Part of a small language model's weights.
Size: 8 layers, width 256, 8 heads of 32, MLP 1024 tanh GELU, vocabulary 4881, 8.86M parameters.
Architecture: rotary positions, attention and MLP in parallel.
Training: a variant of Muon for these matrices, 224M tokens, 6846 steps.
Each number is 200 + 20 x the weight over its row's rms, rounded and kept within 0 to 999. Layers, rows and columns count from 0. The size before them is the row's rms in percent of the matrix's.

# layer 3 attention output, 256x256, rms 0.0918, rows 176-255, columns 128-159
103,161,144,235,211,200,190,235,166,149,181,203,191,174,199,194,191,218,183,198,163,231,194,232,180,211,174,176,226,210,182,223,166
092,198,217,206,185,201,162,209,170,185,202,175,213,174,197,184,218,189,209,214,245,167,195,212,171,174,170,190,181,221,191,174,189
090,190,218,181,195,212,200,181,196,198,210,203,213,168,165,190,198,231,207,178,225,194,173,206,175,215,176,178,227,172,183,195,218
094,234,223,171,177,236,212,201,222,225,237,204,195,163,169,203,185,193,191,212,174,204,193,204,163,184,181,161,187,203,176,227,213
105,211,204,204,177,197,229,199,224,178,175,212,191,173,221,195,245,204,164,214,201,150,228,202,202,165,222,190,172,203,217,195,203
100,185,195,210,152,190,234,209,183,215,211,202,219,212,181,182,209,172,219,162,213,203,204,216,211,181,184,224,171,168,217,219,222
093,174,198,204,188,197,229,196,209,167,173,192,158,220,205,208,136,181,212,207,191,200,203,186,187,197,197,185,255,212,215,205,200
100,189,168,198,214,203,229,172,188,198,199,158,204,205,204,206,179,185,184,195,211,199,155,238,166,209,197,221,186,247,225,205,218
097,213,180,221,180,182,175,196,202,215,251,199,158,202,184,190,182,199,243,209,216,236,201,193,190,178,227,188,185,192,209,226,207
109,179,185,197,201,162,182,212,201,217,225,199,233,220,221,165,219,181,145,201,207,222,241,187,165,205,190,154,211,194,188,171,203
109,184,172,204,214,185,240,186,215,186,187,265,209,197,207,194,178,197,206,180,251,208,188,198,198,182,211,212,192,166,216,196,192
097,212,203,215,211,192,188,208,211,235,208,247,194,205,196,223,175,178,213,201,223,210,194,179,234,221,216,181,216,218,232,185,184
103,172,206,207,207,182,206,223,234,214,208,210,214,193,221,186,198,218,228,190,205,195,201,203,232,174,243,183,216,213,191,180,199
111,193,219,165,218,183,166,195,218,220,200,227,194,175,200,191,206,210,210,163,204,231,190,177,221,191,141,223,211,198,174,234,214
112,207,243,182,190,237,202,219,183,194,200,201,175,222,231,150,197,226,166,191,196,192,181,211,216,231,204,226,206,194,203,214,194
092,210,154,174,163,203,212,212,173,205,179,204,184,185,194,177,208,181,213,212,187,212,214,166,211,199,204,221,203,180,193,214,146
105,168,227,149,194,233,201,192,184,223,194,188,196,192,213,175,196,191,185,220,221,214,196,209,191,251,220,217,202,192,217,234,209
093,191,179,183,171,131,205,179,179,205,217,208,166,215,179,208,224,177,204,227,173,208,214,197,173,189,190,195,205,198,225,217,200
094,193,191,221,202,165,181,176,205,230,202,194,182,201,189,202,194,196,170,199,194,218,209,167,192,196,188,183,194,209,189,216,210
102,213,208,185,163,211,209,213,203,216,197,201,194,202,186,222,233,164,193,185,196,203,202,235,235,221,230,191,224,198,209,177,194
098,162,196,188,223,196,185,213,183,208,190,217,175,223,188,212,186,171,231,192,240,220,209,198,211,189,187,173,215,240,200,215,201
094,220,230,181,186,187,252,187,206,209,228,210,201,212,202,186,186,197,220,222,133,222,190,203,193,190,213,189,238,212,207,189,207
110,174,215,191,262,216,198,207,184,204,226,202,210,184,186,185,194,221,210,224,185,186,189,202,226,203,233,220,183,158,192,197,203
103,171,158,153,181,207,213,180,209,184,208,199,226,176,227,203,209,191,181,223,195,223,192,233,185,228,213,214,209,207,237,206,199
102,212,199,198,228,200,217,186,185,193,221,225,208,223,212,212,226,222,196,178,166,216,199,200,207,208,187,227,177,231,166,209,193
103,203,208,198,208,189,239,217,203,215,189,235,210,171,192,202,192,185,236,220,191,199,188,198,207,220,188,196,190,217,180,195,181
097,177,196,170,191,196,212,215,174,203,171,181,205,184,187,221,212,225,136,211,188,226,177,232,186,220,212,208,223,188,210,180,219
103,203,180,190,213,219,221,190,211,175,219,203,193,180,184,216,186,176,174,188,167,224,170,182,177,225,245,210,213,193,231,225,218
097,139,192,217,209,228,186,241,222,179,217,196,205,212,174,201,228,215,224,189,173,178,181,192,209,210,210,205,233,212,148,210,201
105,198,214,160,199,198,209,184,165,173,233,222,185,191,203,233,194,206,184,205,206,176,211,201,198,164,231,220,198,207,210,178,218
093,198,203,176,199,211,182,206,232,161,221,201,192,196,225,200,156,202,208,198,249,222,200,218,188,200,232,201,165,209,180,189,212
105,140,187,263,207,181,202,223,225,206,179,230,204,228,195,205,202,223,207,189,240,212,200,177,206,222,254,192,194,196,196,196,190
098,176,202,225,213,209,172,161,191,199,197,210,154,186,176,211,174,193,203,186,204,199,180,222,225,179,211,175,200,219,201,205,207
095,169,188,184,190,185,172,192,215,182,170,194,234,221,161,177,258,194,221,192,171,179,214,187,179,215,213,233,190,218,196,144,241
102,205,219,197,220,169,246,200,230,214,200,190,179,175,208,216,186,197,195,202,226,210,187,222,217,214,228,183,224,199,203,177,192
103,224,211,206,198,196,185,251,192,223,168,226,186,177,225,188,234,195,186,197,209,191,168,243,223,195,196,190,219,197,209,190,219
101,168,221,209,208,214,184,191,227,200,195,188,185,209,257,230,187,206,181,187,242,242,202,177,217,195,223,191,192,193,173,172,217
093,213,207,223,213,209,185,219,172,202,165,187,174,210,194,187,207,199,177,227,186,138,193,178,225,188,219,179,188,203,213,200,210
101,190,217,167,196,211,205,203,203,208,203,198,211,211,201,179,191,195,223,216,197,194,214,195,202,194,193,176,240,212,233,218,159
105,166,196,208,196,200,189,183,225,182,179,177,200,198,206,202,196,162,201,240,154,220,203,222,201,191,188,203,185,183,186,164,172
094,203,178,199,214,183,266,194,182,209,196,201,201,195,174,203,222,210,202,182,197,178,214,218,173,188,226,218,202,197,173,240,248
100,205,196,195,172,189,196,187,175,203,224,167,185,217,160,173,164,218,204,197,177,204,222,200,188,165,197,201,194,190,220,216,180
109,204,204,196,223,188,190,191,174,176,199,191,253,208,182,203,208,206,245,215,164,208,157,185,198,187,203,214,210,219,205,223,191
094,226,194,182,203,171,191,172,242,182,198,202,180,190,251,199,178,180,183,208,215,170,197,210,238,209,187,204,188,223,260,233,197
094,200,206,239,190,197,227,190,206,186,176,185,228,191,226,189,212,215,238,231,188,216,203,178,210,213,174,180,228,179,203,228,182
100,195,181,207,214,210,203,191,169,252,209,183,174,225,186,183,198,200,216,200,192,216,182,197,202,201,151,187,189,158,203,207,222
095,214,163,205,221,184,208,245,198,196,188,219,189,174,192,203,224,225,220,185,185,176,212,217,218,205,206,230,217,177,166,179,175
091,206,236,187,226,205,229,194,188,196,255,222,214,202,225,205,187,207,214,199,178,216,203,176,211,186,203,203,197,217,177,217,217
100,237,202,204,193,228,236,176,225,219,202,204,203,207,191,226,186,197,166,212,174,204,185,224,190,219,186,211,193,191,212,209,189
096,206,227,208,222,197,172,202,224,181,168,205,215,202,199,202,203,203,206,259,177,200,209,229,217,170,200,194,196,228,174,193,220
103,204,240,207,224,194,188,209,197,211,171,208,187,221,185,219,218,253,186,200,215,200,197,180,197,191,203,208,203,152,197,211,183
097,231,155,205,188,175,219,221,213,194,202,218,216,246,175,210,171,192,209,173,211,182,199,211,199,222,171,240,218,205,211,187,206
104,190,201,186,185,223,175,170,191,221,220,244,186,189,205,207,202,229,196,206,213,184,223,197,207,162,196,199,195,218,222,252,219
093,211,210,179,192,186,213,215,205,217,179,220,196,197,169,164,169,200,224,200,152,206,197,206,229,200,198,191,203,207,203,163,206
104,201,220,183,234,218,213,174,202,178,184,175,194,197,199,181,166,196,142,167,173,203,195,186,188,194,196,235,220,176,219,174,231
092,211,220,221,175,179,189,210,230,230,208,232,227,230,183,240,198,225,191,191,180,200,170,183,216,217,236,196,224,209,189,201,234
102,209,204,173,202,194,182,148,193,208,190,191,201,214,209,238,220,216,198,179,212,188,203,192,219,202,212,228,178,195,215,184,229
101,228,225,213,178,229,207,208,175,198,205,194,189,201,141,219,194,200,193,217,172,210,210,215,180,170,173,204,212,204,199,178,188
103,194,216,193,212,173,204,205,172,136,204,171,185,211,180,179,220,182,190,206,174,228,210,201,201,201,195,205,196,163,203,200,201
099,214,222,210,226,207,165,204,181,191,214,245,184,190,216,215,214,226,204,243,195,178,202,192,183,207,192,188,159,220,200,187,173
099,208,208,203,199,205,187,210,207,188,205,186,198,244,185,218,201,214,201,190,195,231,173,177,168,227,198,171,177,195,146,204,188
098,167,212,163,201,180,200,234,177,231,165,187,227,181,234,148,200,187,177,195,193,192,202,196,218,186,203,204,186,226,208,201,226
093,213,220,166,191,199,185,202,217,187,189,198,201,175,219,207,235,205,192,174,231,184,202,168,233,143,219,217,196,210,162,225,175
095,193,197,188,208,212,208,211,208,195,168,218,222,211,178,211,218,213,226,187,166,180,201,231,239,202,195,196,180,166,215,208,216
099,210,180,197,168,171,176,219,210,230,216,202,190,195,220,162,218,218,200,183,167,201,204,191,183,227,172,201,179,198,234,182,207
104,162,173,188,186,210,169,194,174,188,212,219,195,198,216,210,215,178,229,205,264,170,182,211,201,219,199,194,148,188,210,204,225
106,197,187,245,230,210,183,220,173,202,232,230,185,178,196,186,183,197,204,186,230,179,212,211,238,190,185,202,222,206,210,194,204
104,222,206,226,222,208,198,188,218,195,229,173,214,150,188,230,204,224,162,227,206,190,199,185,181,170,205,190,180,160,232,211,183
105,217,230,204,179,184,192,201,195,186,212,202,201,172,164,191,155,163,206,208,210,190,194,236,230,212,210,203,198,164,191,237,215
099,231,192,204,136,210,202,203,199,193,220,229,209,223,198,204,195,184,199,218,222,194,212,192,183,168,194,212,179,147,175,178,209
108,248,201,191,225,195,212,178,209,193,183,244,166,176,185,232,215,237,207,204,198,198,193,211,195,199,201,218,199,241,222,185,187
094,192,187,194,230,186,212,182,175,176,195,203,181,168,216,177,184,199,204,193,210,196,227,210,227,198,223,189,189,182,185,137,213
102,180,193,205,181,207,186,219,211,194,197,198,152,193,185,191,201,225,210,201,220,185,204,213,231,160,181,218,184,185,219,167,245
106,192,201,229,196,201,191,237,215,178,195,202,247,207,198,182,215,180,195,171,227,247,192,161,213,187,165,196,191,212,182,170,222
095,215,201,236,211,239,238,190,215,184,212,235,184,189,179,215,177,226,151,185,234,222,210,169,185,217,222,233,197,203,207,227,199
096,183,198,201,196,162,203,174,177,161,193,170,207,222,199,178,200,201,224,195,147,198,205,210,174,205,212,203,223,188,230,229,198
090,183,251,189,197,245,175,220,194,196,207,210,180,222,196,209,211,196,222,191,206,177,198,245,223,196,232,218,215,190,168,226,204
097,179,208,208,207,205,199,204,214,195,191,155,225,231,204,196,227,229,235,200,168,180,178,205,212,208,158,191,194,200,190,187,197
089,216,193,195,204,187,217,210,176,219,193,211,219,214,208,203,176,207,190,176,207,203,233,174,203,248,260,242,222,165,206,187,206
100,230,204,158,172,217,205,179,202,164,202,177,189,211,183,186,198,197,217,210,193,152,209,243,214,209,210,205,175,197,236,214,213